{
  "beta2": 0.95,
  "lr_head": 0.00559,
  "steps": 4754
}
Each number is 128 + 24 x the weight over the matrix's rms, rounded and kept within 0 to 255. Layers, rows and columns count from 0. Numbers have three digits each.

# down: layer 13 MLP down (transposed), 768x448, rms 0.171, rows 524-598, columns 112-167
# gate: layer 13 MLP gate, 768x448, rms 0.153, rows 525-599, columns 112-167
# up: layer 13 MLP up, 768x448, rms 0.172, rows 525-599, columns 112-167
down524:104122146143110109132136123065125102116128108130121140111127138150148138105181152112129168124147134135143134145120180133133173110113149138134126121152126134172127144149
gate525:133174118093137110174115119114139122162163140141086083142134136094131136114174114146121159144113075092088123105111160145157100110128119127086138122104135174070159103159
up525:113116126123105147141121124148134203059150136138141079119170126135120121113130128136185133168139150141144106120167142154105135154134136092115132105089134171085089074110
down525:148111152113119133105154134091111134157119129097160106095142141080194116124151135114103101111152107136139146158121133123112149128137145117117140143131135162064095142152
gate526:124116109157119109140109134122140135129126094142128137113166128108178119130124142138125142097125114108099157108106129110090138138131137141130124143138115077120148075094
up526:111119131143136143095137114117125121135116131101131129110141125115163142135093123173111129137119100170166162128099141137082169145130125143125133133109092116111174144129
down526:116139135132101132127153141130128124140155101080186166155112131145143088111134144119086107149119077106166120144132125168145142134101147139123123126097136078085135143110
gate527:143108146150099176113116091126124124136149109128122123123143122128141108139096137139163125140132117123118104142104112153114109133142136116101141096125146111120125105122
up527:237144096123132170110152116091093189105174147059127119141152159146134131120100108148141160126115121174154118150130149145117119150157153129184153082114075125126161131125
down527:149154139122124088121131137113107150114131148112131103152130099152179119128146115128162143102131133166089105161162110107150102125159145089185152125102142167162133092156
gate528:100145121124111127131138064111128107120164120153173137114131176142089133131160143074135111108081113170148101159111115146114152119140117070109147130116081124130119107044
up528:147166120138132107179143189132121129123133146099160117090115149116112122138125114130137105156100136162127125140136157126094091149111151091137124157166121125105154131146
down528:138178146106130116146152163112139152089138138124126110133136149129109150140155107145161148127110115121108177116133120117124115114137112154083136159131190133152132145117
gate529:142125095146155108114087114144115082115141115138176135104147108113111172147130090121121194127116161106142160102114131147106131090179151075122107132122114127129115156139
up529:088118158151097079109119132143168140109151156104120170122124141135096106127091124126166124136123130075123098145145117106150090108108116147179088124128149051200125120110
down529:092192127120132118092132169138131175143154136173115108165151129068080131163140130130142138157177134118117143151113126138125134129147093144097076103108174114086144146130
gate530:125172140163111114147115157093161110146160119165134185110161130138141115174144123139110121137105117155139117106183165129134144151172094114095152183133149094177120152142
up530:125144093098103136112142115109115134127137092171160187119126142122138142097129125165126147166122155179140099107143159149110140109138143153066116123105131148169101143128
down530:124114108099120167127117127148141176085120120147085101103145143132133150147149135127124135139113116164098125168122128085129130147154158136117111118129116138101148131093
gate531:147083113100166125156128086116122120128167114116156136121069133138121136136132119128162138139100193150134137117132120112129102108107135096125188102072146137133155099108
up531:114095093158153140123110221125122142106113088148123115153170115166150124167110170134158087097127130159123147125171114121137091133117068116145129162161107124109153175132
down531:155147139104154120127123143127129093106102148128114145089113103127171161159122134132091142091179137151122095108162129082089139137149147131114112120144146086120131150109
gate532:128095135143153085126131112124139133119098159118134117141116110113106127098104121057121098166163101132126133116161128127142117148130103148150106133102116122131115143146
up532:117147147154140148123139115078139110074061118116143139071134141141164102152144095157135087083127158144094107084133089128127134137114154108115117143151127095154156129106
down532:099122104143105094182132162132124114111112094095142136114118092115145119132117166099123090096134108134069162123129130104126115082111088126131087158120130099135093125136
gate533:118182139159169133121133098103067176164155138144153136121107136110068115085138145120124102086127086120130136129138127129091138136069139101094113100099158133140103152109
up533:169206123172125149190095127133132136106149139111101159102115148078113116170104107120093159127092132096149144116157125144120126158121091114140115164145173132117132147131
down533:113149156057141121128091119101114142126170120153116150120104131102072096157101082065132102148088147116107178129149102123122155125148127099137143164140129157151145112123
gate534:158084138181120094096128132096099135118136156097121127099105146141128098140143148140119081129119113116144171122113107116143112159143068097142132129102157175120123149169
up534:132106170074116148122113137165120145101093158164142133161146142111168156159128093108094087134136111116134116138120210137111125103124129143136115124117116117123116130131
down534:110150170142135130127161156155127131160144091089131134103147108120123135107093099112135115130090119132131111125111138153124107106104123128072130169128081126126131133127
gate535:134128121149113116128115097117119099158154130141149114092109111115120119094161143125096130160105142118140122133151154104102114110141099114131148150095116157118163093163
up535:125136124153118110113123100131104104132129143127109146108117146117116166086127140127151144143110153138134141132101109127133089112105098101133177139130160127136096132169
down535:074099127086136104148136128122133183121148116135110118138147115142121151148125151128147135117121139194085141107091142170119099119127155116121108110148113140106124114128
gate536:086143164115125169092122111118135115118126147127098074130106122130177128099129124134154099105165147133124112128167125154143123065139109136149150128147119091119127161186
up536:141110164125153101156133127107122147132146139132155125116146128159147118149143140166095142147141146145125157144114176159115147153118107128126142091167090146096109159141
down536:107135155102141115113158119100122104131143139138117151151089136144122108150117119147156135128139131122134102112147131144173096136086133112106176100104121115132140146165
gate537:094099129148144112137109126138161164073129076150085117085156184153091140171149138104136131105152065154090146122113130133160107142138085150152131141132160112128113090119
up537:137137123179115091110107096158115111112139130141104109125161123135106151029132136149145160121142135102127199134102146135122118159120163135076094129131120131122158107153
down537:144134183119158130115098115114151137085121128100120119119098104165136113120079091108088085098151113156132107108099166127137144143104107124156113097114131090125129137136
gate538:161112128136117135110092112118153130139157117084096125114133119110149157147130135127149156118135139153109173119119117146166140129148148121138114148133117130103142119106
up538:148119134144158126129167108157123150113079129088110124171110099116134189136128115145154158123155105132173125090145080154138077121151122107123137165130145139151128111137
down538:128125101144149137146106157116129153101085169120024115122142115136096136097156095129142165149142114109173115127129090121132074109137131146134159124139114144122131169144
gate539:132157119118136125154131138095114113191135116115130169094075114124119131096130102148130158105138123118077172152134077111133140126124142129124115126137101086151089104097
up539:107150104135123113078090113139129130130131095096133161127107158143132100112107128126118091130108172146106144148105154170131110155115133108142128124113160130145109152138
down539:087093134117132169131120138146131141108138106109121148092165114139093122116106155112116090089126143143113099139161113075165114104146104150135116138181161151134117138143
gate540:113177162126163104138139160139151122126125136122121084124157134114078111152151130137140132126119128169144128123097140160112145171104111125139164076109100149118100163146
up540:126125124221083124102113125129121152172161074143139106128124107124161132120115102116155132131103119078110125154154146156147106151088128115170137111124116109126150120080
down540:116171090156111160127173088110118131125141116110152113115131144128094151156135153186128181152123131135116070127119132155129100140130117166160141080138179147126111126150
gate541:160138107137127159131127132142122097181134123114124114141131125109129100140135135127106103098147102078153122136147150134136112129118100135129116117084116113092120146112
up541:157126126175114119111150087111138141134143150138095186099124098136124084112141107150132139128139132105152098151109157129170144123139171117137135106115158117078105171170
down541:141162134148147080127088117089068107170142110102164178165127120104136084117100098143163101137126147109172130100078124159126092123086118149102153166117132139115117105099
gate542:117116087126117116158137143107139154095152098074117105135115114096118121127108129140139087137134153098146144155118108137096130115090127142145111120104183150152150093171
up542:126090132132129156125119149147112086098163165145101115092104161125136111173146121132114124104085122119139104134109116108125142120165166148147092135158093106133132132135
down542:133171112117132143147148144119151136141188134138176119117114103114151141153108159135072155134143138154129075110149115101131118170170151143143120113119075090129112152174
gate543:111111108124118062176112174086127171097135144114116159140170126085125150109156138103140158116144134102108126127150171153106144134072102147102116080096115144093133138089
up543:156136101131117144136138113089133121105162131132119180126124131120095146120161135114140114126149138110183162152134148140077144113129122130127100081154146133105172179162
down543:091150126129141146149108140107112150127139103130116117176095114124125122124159121115152100097120104082150135152145110132136100108107146125080120112136145149096157119157
gate544:130099143123147110148108128164134152101119102117110135116130132106097121155121086106151174120159123109141114153141106139121096125100128164123133127116111154129161109128
up544:126134141085119082127148109162116130139118115169119163139162125137118146122107121118140112110155131166116156163133110106080098073117120106097148135102165116173138142115
down544:131143138109083099154132144128157105151108112166120132120085128176135082130139131160104072130120109105139156113135126129130149130124112141121097105122106153163120145138
gate545:134138135147147127142127143129136140126104108139105131100155128114092136123129149119130140145117147152126143179098161126113171136121104148175182116137111111125143122129
up545:157140151152141145095129080098125086110159142126157115116098124106130169173134134133166154132124140138111135112137086098130142140124135149148139125122186147112100118160
down545:112128161127121080121106119096151121154120088149083133129100173122143150150130129113133143140130135123130128134128128088183112125125145152142156129129100155146142118165
gate546:117103084162145128104129150117098135127135160199129123132126154131092110153143130121158166132142123093150130158129160133100132146095139126137080131136116112147138149138
up546:133081179132171112111146126133125144107148061111144134082111136153110143081131121096132122103109097131107173119090115113127143105135119157165133091106091113099123102117
down546:083084139176099089116124118134131141089126125112138172088120128140105110100102108133093069123125094149155122150144110133115116148135148144117182131106117128112116111151
gate547:137112143135128125070125092124106113179137136095100116170107139120090132122163139112126132124147156097164090118146083102143143155167131105152074126150142135134123166149
up547:166173100096114119160158134138155091103120116126149164093140140143158153122129098095142121150087106142132159110129122163107137086137135123115141137114114134184130131128
down547:137131113124125134113076107119133125154130149110092101144167113099145116145124130120159150102111123107087128122097160099128153144171158104120137144186125123148103072133
gate548:103102074099110151143122121150108113149148166130124136131136094176075151125133129091136169141138140123118117104144126133130116098160130125171102105114134104123153134123
up548:135172133078105148150127147153178136167087169170130141147095130112173122121148147112105143106106134141100077094131144086119146156188138127121123113139132129113148134122
down548:138150106098137142140168153186093150112141161117068161123144095190169121128081143116145142105179123113126079178131092125142128134121096103163117114167116124128119144110
gate549:139163099120169114117124158153140116176100121146131108143104140132103112114110153144115140114130109122108135109130126162138132109124104125118137161165117117121089119149
up549:108126125136128135121139136079134062135178146126147097150118098135121187093100129120093134141113142148136112092124088120141121163121157105158152125153175095126140135116
down549:107110144140115120140123142121165126119101147121170124144121144130104146148134127157166125132143093105168099151077106102141087135163113104114161157165123122164137148080
gate550:105146140152160116118167177105096125171108109154126108118151172150139100133114157096121140098191131085155124110107145128141115123127091102137086192139103167129097150092
up550:113172113163130139121130150115132071137168148123152142135122119162127131157135118118106090141113181218123105124140151143133121130119101121140165088107135139144174150104
down550:132129147124129116108155176128178156155121159092149116152183113145138133180107105143122154096153114105120072116150107173132204149119124135150145136121116120119130148086
gate551:114153118118166147113157144112143137169191137163144083146153134129098118121165124104151093147142133137168137127142110127118131152108094104099106106124118119126149137117
up551:143120069152120128120132131112141110135100151110133153105161134124110103125137152128119118153127070109137152113140130119133130133133072136150167121129131120150123131190
down551:127135159135116122101138113153135112095097097124161136140146109185147158134162165127104111098128109068123074132145086158145131156167123129092146121113087078090109124164
gate552:136104162121116114150117143152161142126163137135119128090087115120162136115127127117107131122111163135132133072111106092115136125151147141161102116103163119159087145157
up552:144119094118143157130117141144108123147141078102140095121113158140144077121146097132149130122152090157134119105154111126122114127136149172125113111109138121130140144141
down552:125082125126085155145151153117102142172116145127126090142147157117129146119124143126146128134125118135121148142131105092125144148121127120131137159142120167138120097125
gate553:142161139143135133102137129114151096130136147176140103120086094172098149078150145196106125167131113137153139151126163120131105141108146124114113128087133148120114136128
up553:102111132114135131172155116146112128097142113108113113091149112116161165165087090093153102146144111140144131102128111108108093170141102129137086153139099137142155127179
down553:132108144148118125142177139101130133075122103166160105086120090173133107176111103090092098130109162125118140135142168166113115125125138171162131115130126103119140110145
gate554:076158104126090130127111066092183118117134144125115082109107109106131155128139103054137152132140091156091160116145113128138131114161142170146118143138123118090133127161
up554:114124139141127110129157137120123091148116149157154145113139138116104096114091154134087093128111140136141129159108117147171109173143117112127154090118160117113156140125
down554:111098135124132093131152124132148121167110130144144132151121173098106129120095163139140084118151129131142122097134059152174132128128106174162121095152106164119130095120
gate555:121160096082110120098144138109140111111122132119154100145106100161101147106128141119114124091152110153156151117138139125144135107121167115119133154111103117126123112124
up555:139155082104129119135129144142123146149116095169130103142067169093148136138123174122123114123160135147143179119144135113118128107169133194117111102140122126127104146143
down555:119122159084161133122128116117122105134112146085143106134129158119148086140141130091112117127152104101184161178240089108138106124106105133113103143167107126119173158158
gate556:167154124135132135095152141100128144142180090121137104107127108133152119115114118121145137125135167147126153098127099124142109145111163102086158111120121154164103138131
up556:117115131145120152141130138143133126113137118155118081154153120102107095148117183100094135121113120171184145104150083051123112147083139144132104081139136120148106133117
down556:170152128128180148109149165119100129114121126098148109124113104134147135110105127106156129084160165086149133123141159115091096134137170080075160149131067126129123107125
gate557:131144124145123119130145159125113119120133076144095154136177115174135141146148127133129119127128089106145124111116113136137108111129126117120126142100137154128095161153
up557:106127152117097143121103130110120119126148169150133133129121158123114117113130133115157118125151118111129144127131125111148166114108161107151129135104120095138136158095
down557:152104119144138137091103114158155113130133150110133120125117169123130085141102126151136126151086192144136074142157091113078125135165101167101119110139127098133128059130
gate558:095125110116113113120133105076083100109104132156130122147134116141109138112143149113118146145127136166130113113082161167099127107161115101117149158119104118141109135172
up558:133122111124141182147104157118110134148149131130127120124096141147136126106149150121112069138105151088104090135121090116130161124100171117111112152149131116122112088111
down558:059166133153121160109118134122130178123114123144110168097069172107153156091135138127170106144129150096138112114122118132109138141098159112108131159140123144127133079111
gate559:131127126160137133111117124144144152081091176080127111132101122166126163087090155091140126148141144119160102141129181110148141122142153151119122143134164108117151117115
up559:134139153072129132088102130180145130129112102169104128155106122087113132100112087167128155132106139104129124149112120134169121173116109087107138117119116170105132107138
down559:157157103133129127112118150115143138137139093135182127174123114100116125156126100133149109125134147129145129154104123139131106162131095113115164123140145119114102137139
gate560:162170121160125153102097152147099128115137121147140142108135109142136121113122121121145134168157069100160150092158130120128142151124168131160146108150125112121110164124
up560:151159110141127092109137120110090121101108141100083102119123138154156121131149129156142127091132108091141091153131114135119122092116123107132118155105105135102159090123
down560:108132213150101135151086171122105125137126137126130168090095114147124167151127139154118133121166181145127150113121116122154070140171142080086116115171153131143128122099
gate561:158069124104146149135104124112154101154062134142130125104153133174127141134171126139125117131151114111124151142092147151112137087155138086145118091131126089140144155157
up561:132091119136141135117129136158104143152084152115176131141135114198104115153164138109119116098153131114123145088126169142107155098148111144145090104115155077137172078157
down561:123128156128172149088171147128081159167181158090117111081143066144119155131090134114139166119098150118114162114137101161131124124115107142140111121167127122133147082105
gate562:103113145143121106124143128130145159148159103144104156151119148155100162148151142145130134121121156108123163139138153150114123101165138123152134105124136117159096139120
up562:151122078173089116103128125139144091134107135135162147152152159172087109125097122147130129110135134103099123141088094140093130095147127136129106128158134120160087141120
down562:127133088147126140128171141136141124154118177090135130118147149151141061117124102148140115106126177117079124131128098156185177118137150136133150138101155117106168153097
gate563:116112131120138142126120140094137125084115114107138160121126120128134132155115120089147157112166119131112094135131120130161101105118096143125116166145128105172137108192
up563:127078107141120103142141117113098115124113128105155121093058137130075139147159110122167134125105104108092133155112139142132143157118121130134153141116116127152092100162
down563:122133149080163107142138094097088134063171122115129127145139105119129173122134087095134108180126118100122115147130150124150154103095106107123146135087128110159129112111
gate564:137107148139156120162107148116173156093086143114129157093111124139108119172134106131119110171103136146134136118099154141132110108157171121126161112068116132143093134141
up564:109088131094137147128167143174131118134131130139163179128091116107163104102161186095111175106164107120128095122138092084089154116090105138158105143146163108143091132168
down564:114095136123111137096141088131131102132100121111135092116092102168139139136103154134106147095135095118162110124115085115173112113085161157143126102127159112152104144162
gate565:127168146155153124150152076135126158106124135093129108128117175093136125116097122127133137134112134108117130123129143115123144109101147132116107153170188081102137108125
up565:133158119131121159137135143156111128140087147106108133112107123104152114126114101151112122124103122128150128166136138157116150125123133154094114094143125162136095122143
down565:109122137098137137091122123108104129128138150143119115129105092129129142157135130121096151152110092129116117065153115117122110133114114148140105117125104146109136118134
gate566:141149148132140132116115114108156116148111134089079116123144150084125140151112146129133125121141144154120148162164128139129126104135142129141129151137114140113152099124
up566:145101121152167135097155095111090142119122135136153096128117101118153141094120111123120122137113142134151128130147117138113151130158107138134136144128134078111115128190
down566:149132126145076128100141110156101157110114095151191126149115116120124139115124089138122112143123080151160128111131115154106111125067098117102127148084111123166094116180
gate567:123110105129065116147122050115064107140101153132141137130142114121120132140122158106127117146107130130141132122102104096126132106119212145113112110159122099140123149110
up567:127100137146115127180108132117151142147140140101120117152145105135104138108128130137154132179141129130126166148131155158105143141145140115099137118146110113105132125152
down567:092107189182112113126139118112125157103163160169102134122151142151111123135119117110120137147140105109161140133125185110132142124201101110097104104130156136136141136151
gate568:109125142114182114140150097170163144102063145114158146099093079125120152104136114140123128106136167108128122139094119151126134130149170158153111127133122147116098142106
up568:131123128129067151090109144126143155094133111107125099121168134140125119092129146169142106115120134113136128154141137087076143145115156117124135153145125119123142128115
down568:152118145130108152103093159154115135163157128116130088135143151112130103139095165140120126104109118118122128140115136141123124117136162126142148121060098112149129106144
gate569:121087137154057161137145155152129134111150087100141128143141119130117132133150139088165110130145111170115115149149120137141132130130146115143149116103081105104115144090
up569:113073123150128145120126117151136122115137102099119147128100104098125127149107137100141148142084148135160116116075121115165118198114127139140126140127114126100077116113
down569:117131104095129137081129137079123121115106138136114148138130114130152130131126148115076136136087120114142084133076158128134148137155100162103122119166128118084163099161
gate570:150146172150110105101112139142131117177115150114164155120124108108133120113129123052147173093137164109112123112100139178105131129097134099100123129147109140128093131148
up570:129149126106147140177140156130097132140108090092117141093104105108114099133093135114090170119158121121110107130111110089125125146112081165160111137120104125102128107112
down570:116096105153073140039195152102109110124139141130122087138096141114114136123132134182169109152121155109109162146140081128129150114096100131102155112139094097126132148129
gate571:092155146148144147153161132111124100081131095111090133171128156105109126156098149121115146137172060113127141139133149102183117140149164144159155174130131146109107108158
up571:115142112150137117161127104121117112117118116144121115154114081147162135109143145122134164104095107149161173133089103106135121123128121154137149169151143112090132144105
down571:127137116110141095132080129109133142100133139116095123150178095113137171134120129139127130128113136113128111152106119135141102089114080101119119102136123148161113158157
gate572:130187097135088112145100122100099111111092132144135173155142139100122138165116134151172160151105150087138133143105142152118131126138126139126148116137104108147119151129
up572:145184153084145147154135117111112127095105141139135118138144121120102136170112158086163138134122160086105122161118165130150109147145130203139134136127124127146115076103
down572:174098156092161112120159129134122108132160128130117126131130121116116107120149085116101113134086150143175134109159188095135111142136114148132163140139135092102099150136
gate573:166107125146090119100150144095086123119104151150097107110140100125115092136123110126093135109127111145146084138175143148143119122096137106126132128116126113088118161156
up573:176140118122112133122145163135156134124113117137113122104088138135123126128142146118150103128147112076138125180133161126099101145161118116122134131181155090146104161157
down573:150118120116135106108157168090171122127163113120098127117124135140159157174147151128107122153122144168150132141184119096147157131140146126108105159123162088145139113111
gate574:132126133144104104134120119139103102099079114077149159131145116130096103093104136092124151141129137123088150142109155148139123122163160154092144128093116147145108158114
up574:102109140132074130135121161156118145137111086144124103136138133105065120112141137106138157128122127081104122147112139122113081128122155143122117118091141115130124145150
down574:111131097151088101150135137150131114127082065164122122158158142135142147111108131125075090117114142177117106149104121123119151137140187171133144144095115107107165088104
gate575:095151164125145109151136161065123151119087089133145159126140097155162122117154102125162141118120155131141139116156140083098105149167117110110095101120123162149120150146
up575:179141163110124113156133128102151187198107155097097163090119120110084084120109085137156130135138152093143150168122134115118117130179151132136140107126099123120110129176
down575:144130129118096130185117105134106081133136089149122152087142171116119123119135103117125156124132085149146096080128143145150134099139131130108146132157133153106111111117
gate576:138165089170124103104090102093137152127171087119105124133118145106120137122145110159119145197139120120119109150139117160094131118106100131116133137101124132121129129141
up576:149163147109112149144134131132157137150180102121138163112086102113105130084095141112165110072122101178145181149106120161135132087147136119133134156137176139143085149133
down576:120139115127097171161149134125151091123115128106127149187107124099126122096142105154120155140154162105104159143091110166175137131132122084120151130160135120133108131127
gate577:113148124165162148117077148128106137105078130094135122137101155129114138165128125074128142147153086107139164106127107116152082122151115146090128151162152117121165132152
up577:123122103139132141096125137143171125161125096136129119126139146123117094155154155102128128115122153132152104145129115119153103126087116156115144150161166120103122140152
down577:132086136135118119142111113133125110115163117143133132109126110167159142124117113126150110091134109132161132130166145132123064125119113143149122119127151100161151112065
gate578:130113121137141118118084127103163121132180166112151106139133138144143135134129156118137113097087146135125119151132169096121116137152104080145117114142128141152119110126
up578:149134102106114102084075120136131125148155135071154122107180122122085098112120127131093121120155123094135100099124129112112146156178146089158122100086115126166133143112
down578:113131124067129119142086138142173145137157077136144127116123125142119160153126109107109112087138099098125121089126106144162133114145142084156122143130139115149100166150
gate579:140121079140133136122101153136092183099196142156142125095093163157100136155137104124126148113104136086169155143140118173097147146127128108168094105079117096140174135133
up579:125090125102145127119135107104132109097141136125142148119152126157084093129138104116128107153121138103118128146117090116095149133131129138133133110167128116142128141116
down579:160077076110097123113087163069133135115145127113125118129152134156146118124105081143157096116118100106151115148112146172178162178099105084133098121167081132159117100133
gate580:108142128128119096142121136128154136167148113136127129124132136144120143150147129130119110129135142083142131106131144168093114138115134114106110145152127103115116124107
up580:122142131128120083134052128118123115154156104134176122101112093131119128096088145122063104132133158123172130159136137145149117105122112137132142093121119144122072128109
down580:129111092150113146131186117132135128168142048136159134134131091171123137132133118147150157191156153118117162154145164120107089168136133089168139117123154072129115168116
gate581:147159146157114120153149137113196119157099112101152066138118143133119157117122135109096174115091137166175122121131127145123124117108159128083111113129145148153123135142
up581:130150123140106167126095122109102114083175146141136163124120117140091171114140126175151141137145139132139127122100112150141111060161096180106124143127136137128143096155
down581:152107142082103116141162143124162134134116143101097143179121122113161114078145112104070145154140148144129138113106132084121148077107147146090112143143129163160135143113
gate582:165188118123149136139104161129100117143136113123146156134106115121099133122137117107141127141107116167152118087119129101088162089120109126157112138163122109104126118131
up582:098099114129148119094111107123106134095111110133172110109110134127158125122115109168141125137148121106121098127157141143146154143101123138167124109148120156138177149104
down582:081133149148140154167108120112150189090128108122112138114084136119136116064113111144120154153162106114124126122171119137094141134143133149154172104110096146153097114131
gate583:139107194143149109136113148165106141140111127146164116153163116103096196157138143156102116142142105171134119135146112146136131150081112082115100107153132162128146078154
up583:126097130163131162139132103111094095113131112124104090112152111126104128114154104083109151126148138104132126121114166095130154133153108154132108114127094135147114103116
down583:109116152136094112177147135171135103099156130146116154131150108123125120105128119130141129110103119113142118140105135127123153092125156122144126117145126174096145141121
gate584:115102106125166105165107083106096072116132116128103125128119133154111133144126134131112150126091121123113103109099144132125132115143103087120134120123112138145092059131
up584:161168123131136162115133112084096135138134145114159096158124128093120133123136110152141149161132074116126123145106111156169152133139127165148133142131154121147145130105
down584:142105111108117165105131096132117134124114132084104088150099132090153158171127072139145156128113142118171121125150128133146102117118171146130154117158078149118171125110
gate585:178114132096142132103087102126106146124116115129074078161126122090128175144139087126151144135129143125113092149102113120064111170121148120113105142134113125109103083167
up585:149100135114210134098106143117151137169144102143131112099126112092103135142104147121147139129140132118120147117154130174074145147100138125122129150136144189131146087130
down585:118124149114165101118124143127145080138100121178100149112141121159130172118127116119123152158099127131093126138127115120139143132157154129130103094126119113112091143109
gate586:129125130077095150101117117135151124141145170089132102117131087115121134107109141109146145112160134148116102122161100126093127121153102151149113154107141142204165095159
up586:114128126114127078137122144167132100132101121127089082124131127127160081100118098130123127100133110115126131125126125113119143141122124136122140145113128121143086102133
down586:139153144092117145150139154100149089099060116152153109109149139068189154121175097075117124127160173163088117109155149156128147118141146120106151125128114097164112172153
gate587:093111137125137126132116160127124128137101163098134166179087165127119117133137162108157107137123154114095148105107154108118153140117174086091096116136115152113082123135
up587:124144141144143122150146115137104134112117091174114129103105146138157082115161095115172147093162151083154146107090166173135147169117153116132136109121164138118087114119
down587:132125089187139119113146169118154099143120142124161111174110139155106142147090152091113082151130139123089142122102105112122162150123099123113116114140124112127122096120
gate588:165160134078130117138107099089128118102120130140105084117127152122114154109120109131153111087173133122080113124159150111159107121119143163101143072088168121128143123152
up588:126085119119135078120131152146069125165129086109142132149146093114128086117152113114139161124074151170119122120088150156118121124121103106126158148094089127099106093108
down588:172133120080160149102134129126140131154150105148109093115122100157142127124147104122121121084131097120112169096150143135110083094127116114127108147160102131150137096123
gate589:115156161138072121157124112156138113126114145099131181129146138134099101109137125082167072146128072134085166112121147139153131140115135169114129123115146174129126162111
up589:123112097144187136158109173141102118068135098107098128118145144145136117131145166157148156109098130113150121150173141109095129126089147105178093131108084125079168165124
down589:112090142165156159148127157144099160103141123113106109152140119118152101088124107146154188152130100112186149097155090110139153124121146116109098147125124136124138076142
gate590:132113136113132110135125128120152150124089109130155133148119094113108098147095113137133149158149097134132147117125139095121146152112122143130098120110097165163134149099
up590:127137176140087069150123149121155162165129179112131112113050129153137176133126136087156142126161137136131144143106121098109139120104134113111123139114107106166175128100
down590:112107128121143131169141137127104125113134177129097142133165121129103133128129148107129166144105153112099135125103160139175110131126109124164133086155134145144109111137
gate591:081162145153122155122137157140175171125150108155147162141173108146115136155137119115157118147124188159093099120134102111109132131120132110079146159107153115124181082120
up591:117127119122115192142139129103137146133169127088122135124110129123143090120115144134124125141130161103116157129110137167128143125164160123090149117120124129156147113156
down591:136149171172099145116130104153126109102153120097144125132110147117119119161128126106103087101143138187172121082112163156134151106123115170096132102169105128160148129136
gate592:069136150147114111109116142145149131132169132113160150128117134119130133080168128103133129129089145123133073127129129119147145134115097143142157131142085130143122133147
up592:144151102148135146129108128163094150116155132136170165131169158136146178116109120134116152176093159131136119175134188157125134146126113112144113150099129166128088132175
down592:118154146121138101122145153129122155115121106079164122107182137110130159086112123143127157148078110133102131132122101119128150103147135135125146118089094104164133176119
gate593:161095106125138121164136127138099132141126144139155120132134137131121125132124129143119138135127117123118119125143125115134136162170097171109149157118136164111174123129
up593:168070127123157076165131136146129098130126141144136133106100131113091107148137157141149109134119140120143136111138137172121165121150115165098133177122102126109132150126
down593:129122051101147066108108133119118105167148167090121089110093095133116176149148162125142115138137169109156124080163155155120120091108132183132127122143119117139128146139
gate594:106146128102158120131187105128096121118153130174145099119102142100099096151135109073144105156114164113101125149125119137084138144152134106112157133119154169143107153183
up594:135146142108145113145104105120125126121108103124133077123185155162128143146158145133122144138092118131076143134117102135152106151158100120139122140114095138152148137123
down594:133188113103121145139152111139112113132125088113136091132160149132111145106131106094127131134109113093085155128119132155151140136172114111127106089119093161115157139090
gate595:116106160111146130172129144111144134101120118139134131165098131131144135118143133139111099107142129100126120122120104102139133104101120121142130147151138105120153105114
up595:154141124138115157102135151140115125142126132156123132112152073128130094156090143113131119124141168119158166138153132087129140116106142085149110117106107139119142105102
down595:158113115086144109091129133088097125126133135124130151145140136162136113103118119145109089112094141120113099146147135117105115122124138103085090112112107113100128153115
gate596:108154139126140150151115143102078152140114141119113121111168145123142146154110141156068086119152168108128082102180146125101109114129114167104139104170123126102122142123
up596:083071138150081113144144146118136166120138150168133163136146158143113143113152158146137094140133117175103125090146111122145083111156117130108128092149182158120126140167
down596:131134122143102149092121143072127137124123107103158109186111109133159104145157181109121160131149116140121142187133130111149126151146128106114085098106107174138122151161
gate597:105120174143094148144115134131147111141111117097148116101112115130087169124113099126070148124151142134171138124145125112118139124123154149131161134107142170107121130097
up597:145127124120122106096154151151110130134146144129139145169110125112113102104178144128111142115150118116098132145112121144166145119138099122090126114104116172125106127130
down597:129104116092091106119129122115159126100132103149134080133116127147083105135115130144112108163149104140130117124094166135098164093100115129155085094124104147124086129106
gate598:092162091109131125108131166113122113117119126115101165137155111148123135161138142119116114118128055112179109165155138125107130138151164158137129111123160143166156136147
up598:097101135107118149149135122158113122118154121121187102141146168145119125191143130121139146124135130151104095111155100142110122128082143117109111145173158139140152127128
down598:132148101077094145134115142157171131138128113052112104181160176148100119119138161130150136155136130143125108152160128143083123132114146140113139177115113103124156152106
gate599:113162104153115135136126111138121125096136121158102155105151173148112130119115125126126181122097152122214155142156119158130131138140088126176106172152120113187122148105
up599:124155127126117085102126125123094133117116111167113133146122136117117073132090139161129097107115130120162149127146147108091122137138118119100158058093093142128140077160